{"n_layer": 19, "vocab_size": 4096, "positions": "learned"}
Each number is 128 + 24 x the weight over its row's rms, rounded and kept within 0 to 255. Layers, rows and columns count from 0. Numbers have three digits each. The size before them is the row's rms in percent of the matrix's.

# layer 3 MLP up, 1536x384, rms 0.0521, rows 1450-1522, columns 192-383
098:129133117143135135098127123182189115143118137128126143117148145094166135152160138157092138105121125165078090110150152121136123136125117144130166113119106153159090142149125114083083102117117141112138115111136119115111104120114164133122194128092138126112134126156152137163106104089088138117096136162176079171150136118122182149079130152140086147165095131108106097144119149103141114100123151114112149155145123083106146091117121153117102109124105131119126131169091157113123104129166143105151155101135113110129145164143102142111145159090135147112092115073167121096144110111132116122
127:155111102081116174125112095129180129119133125129120136146115126123095157145126110093144135140100184109112166161096148150129113127128101160139101119101148134104132125110133095134095143089127144156101191130141154132125135136124131090151140101186127137146087134109152117153150102147154147148107159102153148085135170150105147129132129125113084132155131126130178104096138086129145116135176193147114082136148140095123155180148148103124128135135131079136141130132125099101144140122109097100161114154086132084168137113128117157107130123108113150116105114157169118119144148119131149170
118:104121126104140116096144092139135113131129147165158128164142141105109125147119144129109149134095140182113109121136167140090150120138146125132111121161089123132123141159134117087145131120113124173136128121162151168123130131162138149112114136169094121130095151087130148110110120143112109127165125102178121099070159129095155128136126164098098154117146133061126115128106094125154121088086140133138086185118078140103170099071137099086141082139130154138139116164132085163113110149113139137140134146143134158096104143085109108113157149123093134158123115117106077129106095149163116115
114:163114144131122134124153124114151096138097148140119115111118113143102131124139163117181107134143139133123121138138142137148139106151108163118117161131140083118109137166120112080114137163167129128108154134109135147130100133191144130137149145181117144114133138158129116129131125098107116132055129086149114185128137140138140127102150122125141149155144099134149103108154133108126117167147158161131138087126104139117135132087125121110099126105180136129144124107063100121133143105141116145091138152107139113107114124164094099126144154121124137136130122145102164083114107140112164133
118:102132134115117123137118117125107153147145136130102093132160101122120114136176139145171119162120095144133133188114125101120132095136114140127122171115113104095072154115142136137095153121113105129125111152145146108107093153154148122128163093173145136172121124114146129130195138093143123128083120147123136152146174152109123116126151166113153115116132130149147101167124158046133150160139166166140111142085106081104137139138104142140160096090150102097134099126087088132104136157096117134133140118137151142132067086112091130108119151154135117134122121142126112099142121127106092091
119:099158124123167135140130114127146129138128151109115114158126108116123134154143128133127140163076125161148121130108189130092146149185163108138132145136142140136115119120156051130110117141122149111129108162183162169137123140122141135137101126131139151124106145138114152109151158130142150168153126130169109098130129147115143125156100107135129153148167108069086117108106107119136128109107136124158089156171118141108095105080095095092144125153115131082136191140121125091135141097152136117141145108132158114146135160106108125137126122143137125158107118171153120122083066122113119163
093:150135112121120138104139081177126156141125160125156139145158118144169142129184161139112177096082151181141089154158144137102130089095094133135157124132092091119121168154142158089112099103112132143129134115134134097139099131142183128097132128128108129114150144101139113148117132116153152147126156104177104148133118118165159167132135146114109161150128139089135127161132150119163114102116133157120149138138094093078143107096091132110133158124121121104127129147097142137123095148116136150146153132115109156131130162104110162101158130101118119141095134076128108099131132143156135113
090:114135126104190173133135093160106173119060170146114134147142146124104122136141124175093168142086095156127108139103172130097124121157082135126147121109098067094106190117116114110126155143165144138114106103142172156134101100138107105113155157121131155074151155136107135137168112119099112099126120170150145163129127141133131139112127112139096135146108117134127107162096148123179128110139132107089112164116099182135154157148127124130132151162162152148123116170125126127118111130151179123140192154127133131117151126148140126164114131122132117151118123120110128124109117169168137114
095:116092138118131124137129153129121143147142104138099134158169103116128118144141132123179133133095116142122136123096122122097136123154108152145125077111131068112133139136129127122181163142167153150011120145139120128141136004145070111131123157135123164110130110163138168124120152103118111127117137134140134136135168205133129100157139132124125043144127161128132148133118208135134132123136126124140121129128118151111121174150124145112116114147127142119138147091130125104211138108127152135123134120106125145141144134138149129123146100125145149143039124134138143112124133217149227102
092:143138145132113134099140089122157152130136103128136116141164108099133140131145145143123135136082142132112112126134191149131148108169134147136137122126087112126094126173127109117064119117091112128133076156127143107101134113162151136145165105141091136105132165101109110124110135099123147150127144148144116114088133137135158168132145112145065129164155120102152122188118120097151092104091150155121119144095121133101133082130121118116107141140134118131152111127119098158117168142133140129095135117118094167151097153135142121128159108108123153104107120068129143110148132121151142144
087:164121100159151130088129082193145137140113140129172174115141147117125122141155158154112143081115149168128127145112165171139168120137080117154156126093128087076118123138117141080123128107128150116155119157134132114110078146142161113120152150124119172148173134143145098124132147123150114106107113129146152168116140107107112130131165083125121142160060118112142126132122119131163128125121147101148092123124132135119115099142099111118121135071128157155137119146106141150110110107139133136088162148123134148143156141093142128071132155118141132108125069077140125098079162129120112132
108:142134128124138083139097146142120139125180094112153137088142125126142154145155084124119145065119132126114127149130118120148150139123121154172141126138117140147110167127180126158099118097110091107130136117122139122115121132083151116123157144102086132147157116148120124160097140096108142173106094131116144132157090155106118117122176131205139145143161120121181127161135158093142118141122189143094155153078148147128128101124137124102095137105080105131103106116088129126135105078138134124116128100166116082124117127145090133147171139130093154111109130081158172149168109127133126148
095:116128138100145122086118150128152137101149116124093141113160099127158142116149105119105163094117154132071117146107140138109157115129110163124147119103118150138145098131126099125133143091133130133109074123137127133126108085169130103153163126110101105105097124118143121139114115104128127199123169137166142109113128120126168164069153138154086136130155122103127164121109155082147113130165137131099124169124113085098121130114136150123086143133127115103130114110091112122161136129168138149167131110151106108140127151130134137122142112074112148101089144089162134108116137120120162112
074:097108161080160135068129110166131135120149144130147158120141087112128145141163168125164155152097105151143121181111123158104135124150071129140115126114111045060132126132158136124114165135124157159130098121110164136078108136147138114110174131145107143119135140137157104164155126139136119102149155137165129161114158127144160160122149124101114157129092145128133155132153129110177071147147137122141156173136100082106173147153114147121124144081131130145157126121084118160085138135118142171133172106103140159121112130124095101092149100132144149141082146124137128087116144137167103087
095:104131151156138097117150099189107178129132113132132119122134093135101171145118112150103119173130142127129138110139143135148090124166177141147118136150116139107114142117159143134095138153106100115154102124176156109091129174128163161132115122129100142101125153128099156112116150153144105084134123151125120156138105134107138108127139088174133183097088108137136123136109087138161105148116125121125069075133134127132147137170135109133132177113107135094122092165112135140087105100106138116121165113146131119122101174093148091115134138179134106134152140150135094124112134104144126171
102:137110132100139114102123104132153124137128109170158177069167120092086123127134127149137128151117156145089135138155177163135175133107132119146149127110114129061102100157128110098126174090090133152135132179129140068105113106141128088143187108147100142161123141107140125119091132119099150126122134142190142134104149154090158157103167086124114139146115136132137115132126133113149104133129113189112102148140132121138157108154127125097105118130142139186131154165116128144147135055112175134093139155140141204121126169124157120119189152117106137106114154118165138125128148144123137121
087:095111136112143166095105078194160126123105147155135148159167102099135146110155134131135188116109135166136123136138154165119147094118101125146159106103068113123104116134163111127118113108112140155109105120149157120095119113186137112121156155158090117146124133132138095119128133124097106170138119130199137103089127135160198146137135129128089151131097126113131139139123154100175144149115160152118147168142132104095137094149107124080133142152117106099138130152141121156124120108162184118150159125126077132145150125145117154125125132122115163158110122085140116085116111163151139116
105:088113123140126150129117091154103183093144100151120110113128151128122110128158112085127145136115110163150142116097178128186123145114143180123147136169125154091132149134108159117152128115152130137151136118121142130142100134111128100127097112140154118114145178135058111119113086112162131110137131102188119132148143103162146113086104130230114161118133137044165113124125118149135106120124116111124124136125119103145088156135127089183159167124145091129138132127121099124119117149152139116087187124120148159145127140097103079143116117147115108128135120118150108135124154127119130134
097:144124132156141128098130104155153155113105138159144135136159130111108125148166113135112177109078157135139119122145154148112168145166103115119153132132093101118128124182132109098129144125115168135127080166154168132104098133151153118163158113169093112126133111139148110159098111116126109154135114122157163093103132125112152151134205121134108135165130141096106106132115123083155134136109110132112147141139136143085114085091147126101139130131130124148134108167149093141148125118103161152140148136100118150164133148123111135103129136130114150124124107066142105097143095133125125126
088:132140155117163114094151118167104132105112148134098204116181136109130123113165101143118173156109133143102134163106157138135136148150111161170102103127101114110144114160132124156134152142156143129104117136180138175114096116121135085151127142133089133105128165109129111121102110136112135112124114155148140139111139147113145180108166107204091126139133114117107108142115118104180123137148132105134089110131104108139122106150156143133113133151122144127174118169096155139138127118142178111113132141154120149154130132145158157104133172132186144105110087084153150134114114125122160148
084:122129146115167117109117119185179112117150144137137181157148100107128131142183132095128144106083125207139127162070131130121112099131130141136128098094102077117127141153174134134159137104142136149095133114130132146120075141147126099117190146133091158150153133126116129122114130114105111118138156140147129116131133142133156103132150133153096140132117161099141108120136171103170120135154159131119139116133086123096133136115140154108121141110116121121152128142119106125118106083139170161129162081080138158165114171143111143117153117161136127131085125102129117113154151140167127089
119:140152142136147128145156128144093115122148083138155180197122089125088103159171108083127114153134112116136106118147133139175119141128130150129131082130086138090185126102138138180158100137127162130136115089157132138130097151114139117104130166133120118131110111113146132132110133140115131149129155109130125100130140108129149115144133103124127115113157136090110125110156141116140115135089123084123135094167165091124109110112119139078169153124104141096162083123131167113133113075131139118152143091129098179118090141134108179125150092127154115160120158128110128131156125116102151164
114:149137137138138129094168146126124134126137136107116121122161097179151111143106081102131109102114139101116107101122112116139135122117131129129104142102097137160109087126127080139117106093090113113129088162138128128117137141128137122143173127159121091148142154097133125125096135143120103141102139139138117086098160112134139151136110105109090117142122117145111100122151091120153115160142131118129153163141093143092124115118157164095088168134164138195177108123137119130177168139108105115118113160080125115137106115130140182121152089158122118117123114115110107127128099130140120118
075:144107124130149141104121099186134124154125128147160156133160099131141160134162144121131139107072123186145121166149138141139154109128091133126168132123097083107121136141142140135114107076128126144138081104131141143121070114147156127114143126120102152132164134144127100150114123139137135127112129128163136158096165100126133153119158130110111165165132121122141146153118146082188130113139140130109139139134133122062139148114116140121148145105109129127167113159076136150098110114139138108105185126098111160158157117118106153109126127109143129148061117106130128104133158148142121127
123:149137148105124110125108106135164134144147152181133172162127158121144136151117143101093149121122187124109108144131121135125150102134079170115149159096112137124159124129161134126113120139094133103113142133131141148132156127196129089134152107133135163094117131130107129170137120144128137136149125109164153073118095126100146137123134116121107115109127130129129110128142132112142139144127151145137121123126154093165173150129112116112131114129174113137128163145121094136130126111127108185155116132090135117138110114136089152158123130132148092131117132102128148126117116117117125126
114:104168182118139101137132141140128095131113133123090143113108138137146139162143118139108121137115134158090123113129184120139109156150131155163140122100106099118122166136166128155088162162111102128139112116132130112095081145100142103111156107113101107145131127113104111088139130064124117101121150179122163114135110168144102187100131116149121129096125142139132125166100140101145141070152138152133150121082112132148101142136157111128098089112088079141155110120111115138146094083142156109108131122137156127138133187112144093135137152100143160116152114158186117150138152116116145121
109:109174102147127144153110123164128122130122121082125125146134073159170164175144137101105198097079098142144086117126100161124125104122109142141146091112095142151109154153117096121129106089056166110123097090140170167163141126156145124127124109098132134147144141130156105119120091160107102128140103165121123122114111142151162123091122118104143197169116145121107111110125170153146080126149129089140146121181106141128140150132099125124172120104102117093148111117145130095144091162125166115181159094131129142152174143181087143123142141108142146144119105088147148067127095144146133131
083:138120149095142131130122080198139162142117166102117146116140077135111170144156162142169123121084127159144131164105177180134140109161098167142170110121134079138140127143154122127111123144127125120119099111174154152088102113153139089100142169128107150116153142147124137142142129140145104127133141133183145158127155127112172128103135148117099162125155118113172151151157140117166123127119159115102128128166140149119118114150111120129084143125131165133132090131092156151128143107129158144151173139089111170140125166098119129120151107169137143139120104134155149090098131145165133126
125:121105139101096117147145141179173123102167101135121146146130146106127145085121145166117157157123167113119131195105123191155136130173087152166166137077138133086151109147133102112110182131148106111148117136122143127110116129126151133143135111126119119111129122095116107122154109088163096142119137171111176173131154115132116122104150094154118126152162158140120103127152115099146122153138145121144143129114161127119125130139115137146147121123103133096144104167080145083114124125122129130149121123128125120163158129106122137118155113157120153166114114111177122100065136115109097074
093:132153165147138118077135094150146141099115146118162122145174138117143190137127162118089142115091132162132112118127148110136183115181124124141179132123128125100149127157174146101121137147134135116137139171175114117115083134119159125129144125143074126111098145103123124147152152159147122161126134129155112115129154148121152163120130173112127159120165132143175144141109147108171140112090172134124101146099125105075138105131135137104099133150153110145158122127129158155111153105120169138082159110142111143139127132121108122087126111118161151117141107100126101081138125121133098135
135:125122121109155137113117131147109150074153124158114132126123128129115136111151145159140141168144150113117107214117165115128125149172093171153138154094138164143133165129131141084134154102163114121131129120148109116081135136180111119130146146097085137124159147114074137138129125149135163144145156159132174123122119110087132098122162116136154137134164156115137119140149122097143085143167148126151144130105141126120115140120103112127108119107158110103115093121082147109104129104125148096154136107129126133147111103149068111171134135162167115117114061134136160130121144125116114089
102:150109144158122119093108124189166155100124136112158130150149114108114150153148132130111119128075144153125141123128168184151150101127108106136149126127113115137133132183107079119095131130125122155117117148148141126093120126187145098156123120144082114133160127108154108149126104121136130156114133098176164125110167114139135159157137152085106134145138114089107090114154117118143115092110146122110153154128128160103128126097118134119100149133164103136133129196121129134158109085160175142135121096102114139164136108136110143092189134144122149138095116086135104137141107136122123145
114:132134129127139156152181086163079124139110095102140116166126122156153146152172142086151159089051115096122092114120122130157136093129133119136152120078103134124128137169121178082124147127065172091134146089138149126138149123157131128107127140097134125122099150147119119127116081098130121119140136144120109120108112147139161168073125091134167143144145192118119087145142146113141145088124143118119121127123065146138113137131074130097162157117101114116134156110133123124138122165109161110143152119139079169125133159108092132126161129112134135170136134122115146071118082134128135100
089:154143140087109134093118092170134119130128175102124147132141074111153208078130120145105150140109085168126078149102174154132140127143138179164114100110145154151100134131159100105116112117094146096145122096145160148130112130120188083117133130076127155161142153126117122114162142113112144149136104149162076099121139132099164139129136156177106151097105151083141161169147133130170137112147157116092135151170116102068120115104097120123114127139137088113120112117138140107110159121168173113174149086141130129142115158149125130105164159109129140112106091105151149071107116114114118120
097:133160117131120113094130119168143163112144146121133183175138098109109127122126162106146154134111148141093105163094136125120108111173102157149102123146119143161100132169091091116114113076096151123112128141133128134107154137127130089186138129125145124106116143143084137122124126129103112122137156150129130111126146114092151121124170143108157133116154133128146114128171119097150105093198156123148164140144100127108120170088123145120099150114161084128114113137088096118125139111130147122179130086090135099111133140136080160117134104161117163153113111104161135108150112135125121124
082:153134141182191149107107082148138135182134100141135139142161084167162135143143128128112126100101112180127141142115132141134163125124101119132156093101059111102108126139150135095117139112121172099116091105150146154124137150164122135145143137118075155165153128120171121153128100101120126128104125155154147144090145142122154179119156106107116175164121145092137119133111134094163128132115132146119134116163121152124143126134094136087138179118156139144172111172136135129166127142143171149151150120125104159170128164132125156102153114146123144153090111110129138109118114130146155112
079:105146120100148141090123114142130134130114120157124144100177114102101122121120155127111172105091128173104095125131131156119179104121109139153130094122134128107122155148115135108134126093100148150126103144141200152116121113134128120102153106122106142140147163117166102171120197098115121153100100134161129150108107154081114135141165158127097131119091133098146110162121154113153147153155118145096117177127142127107144098135161146109095141139143111150142138128119094169141126112132165144132156140145131137135163121095096145132143157108147127106110115070187135092109144121164137124
095:156120160139142121128130154105160086131124141133111152161155132085122143150140115114136125161130134156114117134125119110080127118163110156130120121106114102124129139118158127134093161147111163105118100110113114136130153119119133120094244116180113133133118119152081112137106149106105079154130159113121129146125177144112156162145163134105061119102120164102115111158126145099124101107120126154109132089109130104103175142122147115094153087124171109134152127115120131131129126096124136149121142115142096115122083135122100106097163120138155136121095149133141133124116091111170127124
109:118096115153133166100122113141131136121149128107155094157148137128140142113149110139087138114141085168136163132131118139103124173170111124125082123171092128139113088217126131143158144115131092125116077132102128068128107145151136120131115137107147108161113129062126110123125123123112124145143150141169138140119160132117165148132162191123123121161160138139149123178131122155129109135131151109144118123081081149133105124110158076162108173125118126148126147146150132134106146146121146148100164122103127163149133100129103072114136170140143125095149114102175106175154165141145125036
104:128135115129128094150143111149112121129155100158165112124138156159122117115165143107108128122066177154095113138088134163179161123142158119143145133078151112150079142090118105134111132138119094111130109125097152096098168151128131143122180084131100115156148136107138076129161127082103109119174120162110138098112128158098122114091187125120085117136155126126166136122118135137132126115093111148166134108099093134130100106120143158157139160123137097143116137175109127120141115117174127151117138138099160190140118111167119102105128143154090128098132126106135110159132146100077115092
106:147124115139102116117159090129194142148112147162137179171132113118142140123127103105138135084110114135146099130110139165132153118129153142156133121140080153154155129123108118153138140126167171151148099145112147147135106110216138122127153146139125101095121127130109105118146162123145118113094193097147144138133159121166137107105146117147095110128134138116163091161113145120154138139114110092121133124151156109142148098081125128110127118127135122117165148136118101114151123113134173142123129166117142124109140114132123138109129143071143138129116167111132105093113127127118147098
078:097121135109178137107106101150170124105107116116155149116135111152091146167169165149118103125083143169150101128149125131138146147123080117143169137119101069121121128177133137106127146149150130130117139133118135104106076089150126085155145110159075163121175132151140136143140140133160143122100133124178175108114123114120126148167177129129102111149120122107134138117112162118181145158135134104144110186107112145118140137127135157132106172119138145117161118157105142156135144100127137137121157154106100143130141147166134115130111134088140181168107142106161141123096160139165158122
091:097149124162146136119131139182125149120100111121105123146178100116129121138164149159138145140090128144117104164138181102105133117167113125146135142132118094084095146142119130121099107131112096131126117161108156130125098132096147099118174121163143083103126152147106134103105112125153103097132177129152149156126157118107140144104154139151105131156131134090154118178170105108162137107099135111122150118143078154110126120156148135105133118128154110134164128168090128118137142092115157150133173128119131175126123160114122125124147131169173149153093106130177123066097109147121112127
083:139132134108123147119133134178123098132119105129147150154140108152147157115176161132134147113083132158113104155124139128147170109124092149136161103110077070126110139126151135113093144101114110147122079100124145120108129130139149118125142124080129155137134111141127130145123124086097121133117088147143144136099152119152140141145133149127096154190129118098121140130131180084175114118118133178128140126110113095060125130125115149107169160081089144170149105140127128155114093118146147114118162095098107156135159136126108142122158125107107106144104094075121121079130118143132089109
090:127142150119128118089131105138183163107098125165160122118146114089137132121153115144113138136110148159135126136126148174133163167143109122154139137106173136091138104128118092132125134099136147126126071158176122115119081128112153129126105158090102138142125136133108119106158150136105158133124091122173103139126138096101174137155129138139097120129123128115143121146133153119149143110135150112055106185085156144130131104111148104119129143145137149109122157137112087137120103114155160132124191121132112127134167153135076159150129123130118111134107116121166126118131103122140112157
125:120103125124182078126142134131118178120155115131172193126152102135121106158172119114083133099133140102097133163143092131159117109137072100178129139111092105142136121154114091153135114120116167115120121095147117147113110114113140097152150118131122141096158126115154152163117134135127125134102139109116093135096145125118147120133139140088110126115112090135151118142163097111145076115111139114133143097146144129120140102154131146168111155141153139118161144162080131137110151081146146148117130140110092148137099196121135159112131153100140104129101142121099134130120157155120146113
072:152127125162141144064146095141153129137137126136172158152150093129148119180122144143114128106081145144110128117145162140117129130142071126145134082147121085109109115163104169151124115094124167147131086144159127129129129151114144133140138132172098112123158128109118112120155092108101089109153131101130134126111161134119159166116171144113136153120129107085129079147134114097205154104133146124122143129151128154122111120113131133079144131101123131163149107159138135164135110119128167107138145110124119134148111139131078126107150118132123162132099099112138119126125133164132146128
082:140119157127141142101118108185173138135130130151142125125162100161117143112143152162137139113100084171137103189161146166115161071128091126126136111111143102113106106130145127133087149145104129136112110100146110125127121123102144104127175136088110146104171176125116125125141150086140109156117107126160118116121154128136173159134118111139111142125131105118116114153143145113194121111098137138099139133139105139106124125139098117105105145118148105136132071152113125141107107104153130114124177094142122148142147180113097137130111109110133132140113094128126124092118135132168099154
107:121168106160126110125091125124130141119143106149122132102139136111089144125122105133151127128091104143126109117142147112113187119088133153133134110144148107110151116167152123152121095199143152110119115196135141094130075141129127133133132102142073171124159132147137153154156084138142157179114143113154155111157132146132132155137135095124128139111161108131118101138086135105150127140141129147116143120098124116111153098108118140119142123081121129127165103113139112162130114127121147125119111103151140135136099134131088083161176095123147116113139120131133133135133135119121131138
084:128126170119129130047153136140134127140153109122160151171169052105096153134146112131125131118108101165117151157099136136129160092132075159160083109095095093101122161184129122141112157115105130140115105126151150116112128112154169102136131179121069143088134139125116141136140146125085132155110118139139143127097181176111151154127129131118132122143115156106162099157107177105151105117133129139143103149114131087092135116125167147082108176117119142146146122103110118131129151130137144127126143112111076126156109147110118127132131113138161128152044129097127126104125123107132145097
116:157124129135144145153154114115116105169096157145103168148137167094108103140181120082138157103121147135151091140141142119153142091144096115140150131119130102114113157154126125096148113061107129157121130111105144149114132112167125113090156143129143103107098167146142134095129103103097121144133191128176130118095145127130153141163128169099140138148143164109095106153151122090133131076116156162110137117136082162136157121093143141118151113118112074150149125168114126109124091095155133176134155119146106152137122134137105082162181174116106143132134143121141113141143123133130122085
078:127118137140144132089122092202137165102108120134163133119191070133119110122141129150128169127118128133117154151164171148144151088130110107139120125117113126087100126166107120147141161096131131148135106117126140125120077132130146061120148133147114133140123112138148135120115128132130114109147091145176122127075169115128149166139153119133107162148105130118110106119167138135162102094129112118079114160138100103126136137128119131112110116114126123144145116159086171130125116092189168133120162113124075155145111146132135156083170140118146134144074140119122136119082111127130101141
127:113134189132156129125123112150155134167099112131126129138139109161071089147151152106116083171121080144170115123121192138130122155101114135159137081166115102100114131123088118141123122138172127131143136145141145145135106137087154141129127180117139114093175132132101133099099089096143168131106148108138141160120087122124098116104095109123132126154149129103166113136111142122141128110116151103116158098132144098146093130127175151143077156103074126092121102126110137109141112096147133088141145126148151110181130144099131151137170096092149152112136134121154150093167185112160122151
106:127138134093108117148095110135107118133142134123156125183173101146102147103133157116176107132122088148119093142110135062101116129118121109138152110139076134119114164131147139162143130123132132153113160151167129112127130126125138116111160158137103163075135142124123125133129167177122116119105116167116106106114136156118149091110118144164149138130093115160163101187118193090151121114100108122132129128092107105127153124127124150081154128122128131147119127161103143142130094087127122149082134121124103134118109154100132150129133117138134119162143160111127114087114158127150119116
093:145126114165167156092147133133139136157062130119108114128152125113101133140121111124133112133094119113122125143109180173127131108157180099150093091162089100070120097141094126121087093135155122147132099158123134137101143144138130123135134126165109080138124129168087129133112127135154087091123148110163132135111151128119133140103136130129106133134101102108120119134161085101150122117114146144134095110139114146125104103163161111111143178172129166166154141164121103140150153139134138143120162117127144174122060135079169135136172135123092147102148076161131121111110143130133139134
117:148141163176161135123191138143118109114143155127091110148132136132130110124159135138108133155123153101088110125119151132123126104161134126143101117085146124121093112188087109124133110139090139107131065141116129125137194129123130102179126129149153121111151130111140119127099100104125122120142206137134146116141136109112135123088135099115106098132142133138120107140101113082139121080119107129139145126123102113124114134145151158119138157128140108111127130141068085134116178145134120138173154142108117113135114112113118104168120113135108138126129103107148116152127139106096115118
104:085135132146174146119108170114111137110123113103092112103115031137141129113121145123151142128122095104130145139073134115133124150136128153115122163123134134120113127169135148131137163142128122113122138109135165144136142124109122102125100154104139125112125115143156102118085124144155134144161106130110143130152187122151111173096118107179097154168088141112126169140087125128130093147146097097085131112088125098114138178159120119158125170144118157149118111100146117084108173102184147110127159131150156131132158133169101091121121103152207098157136161122133122121097123137097117151
120:095119114106099165123172115140129131141158118138126109138135155112116122161133103107140134124112112161089170150149071159127114109195111115115111152103141117145149110184175111151141134114113133101128096125113134109135139146140115146139139154133077134147085150137153107102175122095114159106112165100138142129112125130132134138127139144111111150128185151088128115151099139138138161114155187166143115154092053159151134133090107093138110123120119133090128171139094114144121168158127124124127180143104138136148100087144076101151114178167169101138121125121142094148121093135137110087
073:138137145133133140123147142157119088131091150109082114150133141124141149122136169116153122144078115160125110162118159160175128111147124149132158119136096132095139134127113110088111137134110118137148116118124150109119133144182188114140122111091120168122136154154150096123097084136132111132145157132153115146154186114116137116095102094132117150155149134108121126140115095095196101141128134156132130148134145079148141124121124126123152156134133113115154106128092128134079115110143153133175163145131106127170104159107113120112130089094137113172143072142155143118116166099087091127
081:141131121150128149074096116149170155108125175100117162174186108092133145125140163116134133120078132162124106143120167165129143105110105148152129089140086116136114149167133147099112141123091142136116104141129123125129092119130137063108137156145130136108128138125147148099159134108145153132123128145146125091109137138159147152141150148128122150122139159109139103198141138069159157121138152134098124188131089113080125161096163128133141152100124129130147092149099146156096151148149174118154180100079104117151120114119138118144176118087114157148092117131169116120122079155138128114
116:158158127117153119117149130110132115124143090153201141150128116145131094134136114126104155087111153124081106141132106128141123137159110148113163148068118109154102079104110137131108158139096128122128072108124121128063137150124138105145112083185092094131166097124130085150142080132108123110084135128131141100080128122145146154128157137123101102156133128140130120130144142085135122097125151144141150133142119157119119108169142166105122134123163151156181135135122146155155135113134128089088107145134134165142115084091060130134123149128097126154125086085119077059145168095118147091
090:146137138146156147133130116152107118161106097133166142134182099147130128118155122153133160129086144137149125131111146122153156137120100095145141143096079130137138130140160122110154122123114108124097121117121129142098141136130141145127187127151084119123115112116158145085109159132091160147112121136122139109123169160104124176142200090103124121126106168145144134107088164139168169118139109120127135124117157160066127114148130123106158158085124111138152118125117114104105127129099129114158146110122102156111138129142139144104134104127122162129093152107125112119137117147164138133
109:119133147105185093112094157148138140144115134150102107144129119178103120138115156095103112170106147177115071146101135102090119119141110136144110150156122137128132101181119074117110168147139120152120113136174126114104130119093149126156116151137148120147130142111124114109120154140109129096121139096125145121137156109091121125110106119096150109154139107115130145106109112100139165085103157104118132172133115160076126122123149106117118174122127101137129153106122094130121124091152129128141145180159126116118124170078106111150094123134086091125120081166119098135136134126127118147
098:140153119103149145094153144120118123121119127160183134122128101136127122125120114119151194137135116110119146137153098123129143131182132156112148129065109106119160165135109148127127125129130107143171127109146156097102093129123162151102152143166061112083119116108150097151123167151097135106145135104127148174075137134093141164125149125176111141167103127101142120100152100130151094161120127128118132139137142127133189133111188098124102132150127158124132133101074107120115138115157145137103142112146105151175125139138115125098117138124172148162128148093096173136121103120145121106
110:116144146125136122099139156135124132120113132158156132125127106141080135151128147123127129135118136121157111114102132162151161094138127113110133146086116120073169159126101151133122120132162180173141154179089161171124105141141122132118145135147114109111136110173139120143142094114183165100117139121111126179121104121127105135115135083152115123140139133081157183115139145077139146129130139137110132168130146101108142072140136184086107091167147136084146155126108146101109112109107143136142140139134165131149094110120137169167138070099137129153131141141120155122135131146118139190
120:130129123133174133107159141110172141141148115096160114132126124143148132139158101141176116104135162108112124158117132162133138137149087135129136145129143108169115125146128077142117116108125115084134093184141106101079118131147137133148112120162057130120109120102121133170141110115082141112162191170123165089124165123089192138160148155091133127135186093139135100108179107123146138133150145119157126147111129148151118144124115119139080180153180145143145126143115111115162180103154133117131113155061121123141075115158112129149128108144099115141129121147102137132142118122127128119
097:129130178155136138067113130185123132125140133163147132124167116118126112120134126136096184142123145185085124125101152109107118079204120151125139129117092128153114100134167109135138140076103136138112142102119140119133148116107129112165174133101085148138161172131105169152130122108118155099163143126111104104100133163107123092114146095164130144178101159097117097139109130100155142070142142153116119129087123162125129130137084128163105143131109113130131158141117120120132124111130166134087126096137139141156157154064136157116135153141118159113122084129175152130131146135167138090
094:140123133147127128075137118204170159140165115152134163129139090179180154177158163109124136082092140144143099131096131142127124118134112141156127098139092108121121130141116150101076109119160125115157109135129131156134109165156176092117115142108119119171131117117125111128105100162137131099129109131193147168098155077123120146098142145124124117167083135153106081130112137134161121092148137126106137147138104130093136129108133133114098151095143126143129105130088118163113104107108150113125157106127128127148141117116097140109172146141103151129102090117169090133113131113142098086
094:134092122149143130104119092135144121103121132113104144146150135138125125125163138134085154083102141167123093140154160139124129142097083118133143134092100136143140132110135168095136137103151155160115059140138162153118122127158150106122161072110113101156152132153132106170141084160145129149138106114135124086072133089134107152148160132131099120121150139100124101119153132107155129097131123140085147143108108137072127122102121145101144162152124122130129109171113131118110093140086145142140122104120155091146159102126132142126183112146107129139078121077160117152146124135110091130
096:125125143121122133121134075167133138121130122126156142119138128105111127179129136132131119134110109133156111129141113147189117110121113133132144100144118088075108126181169118117081114130156138141153098150137099133122079136109131114177123125170069142138127130144148105177121103136124134124128106119168154145117129118159161129175109132104117157156101164115153099110128118141168172139107145140104115165146123122086133108117117142084127114109115129140169082166094141141128117133137130115129151123112087161167110134137108139092172114148145162143123103082109114093143087133133142152
084:135095143142149145104095138148162101125161119108110156176151117105106138156121119141144133135092141176141115144145160170153144121138102177143117117140132097136134129137123115116102114075104173130126081168125156140123114117133119099104140159126076157174096138167111093181117117117129123128104143148137119097106159142118161142148121123113103137145135137079148145148175121102175148100179170143133129155145117134079109121130137106091113115118139120135138064166086157141151132121142134126161176134116109137154096141106105126142159140146115155127134091104140117123105115134154128151
092:134159142152147148077162139179114130125140135083139154163142086111144128119145137131159147088111143128127138181140150134119133086121100104142126153136119123168133111146107082163109117117104151153136107118101168116095131149174183112152160134182107141124145144130149071177163114105143122128121184130181096093082130104173141142108148141099116162152140129134107147139124143102166115152182144090155151111151111112062145143100157157102139134120144144108194080141121079144118165145143133127137141113082114111118098081141119141136129132104143144126115116127122134068116141104131126094
097:110130156110127149125105103161118141114126157133149203153157112125144127183142144128102165110114120131138122158119149126154139120096070117150178142082081086088123126108150124127105121074094130163145097132128115157117125135115159080095159117122120158151146138165139130149106100125142118138130149142198102136128142128166138149118130166125122141140093138144129133135166126098156124146103157115064168173127115116115150147166143132096128125096137107144167112180119141131137103141107146114156153089125113132130089147126127132115161152132137139133100099090137088100129149139124131158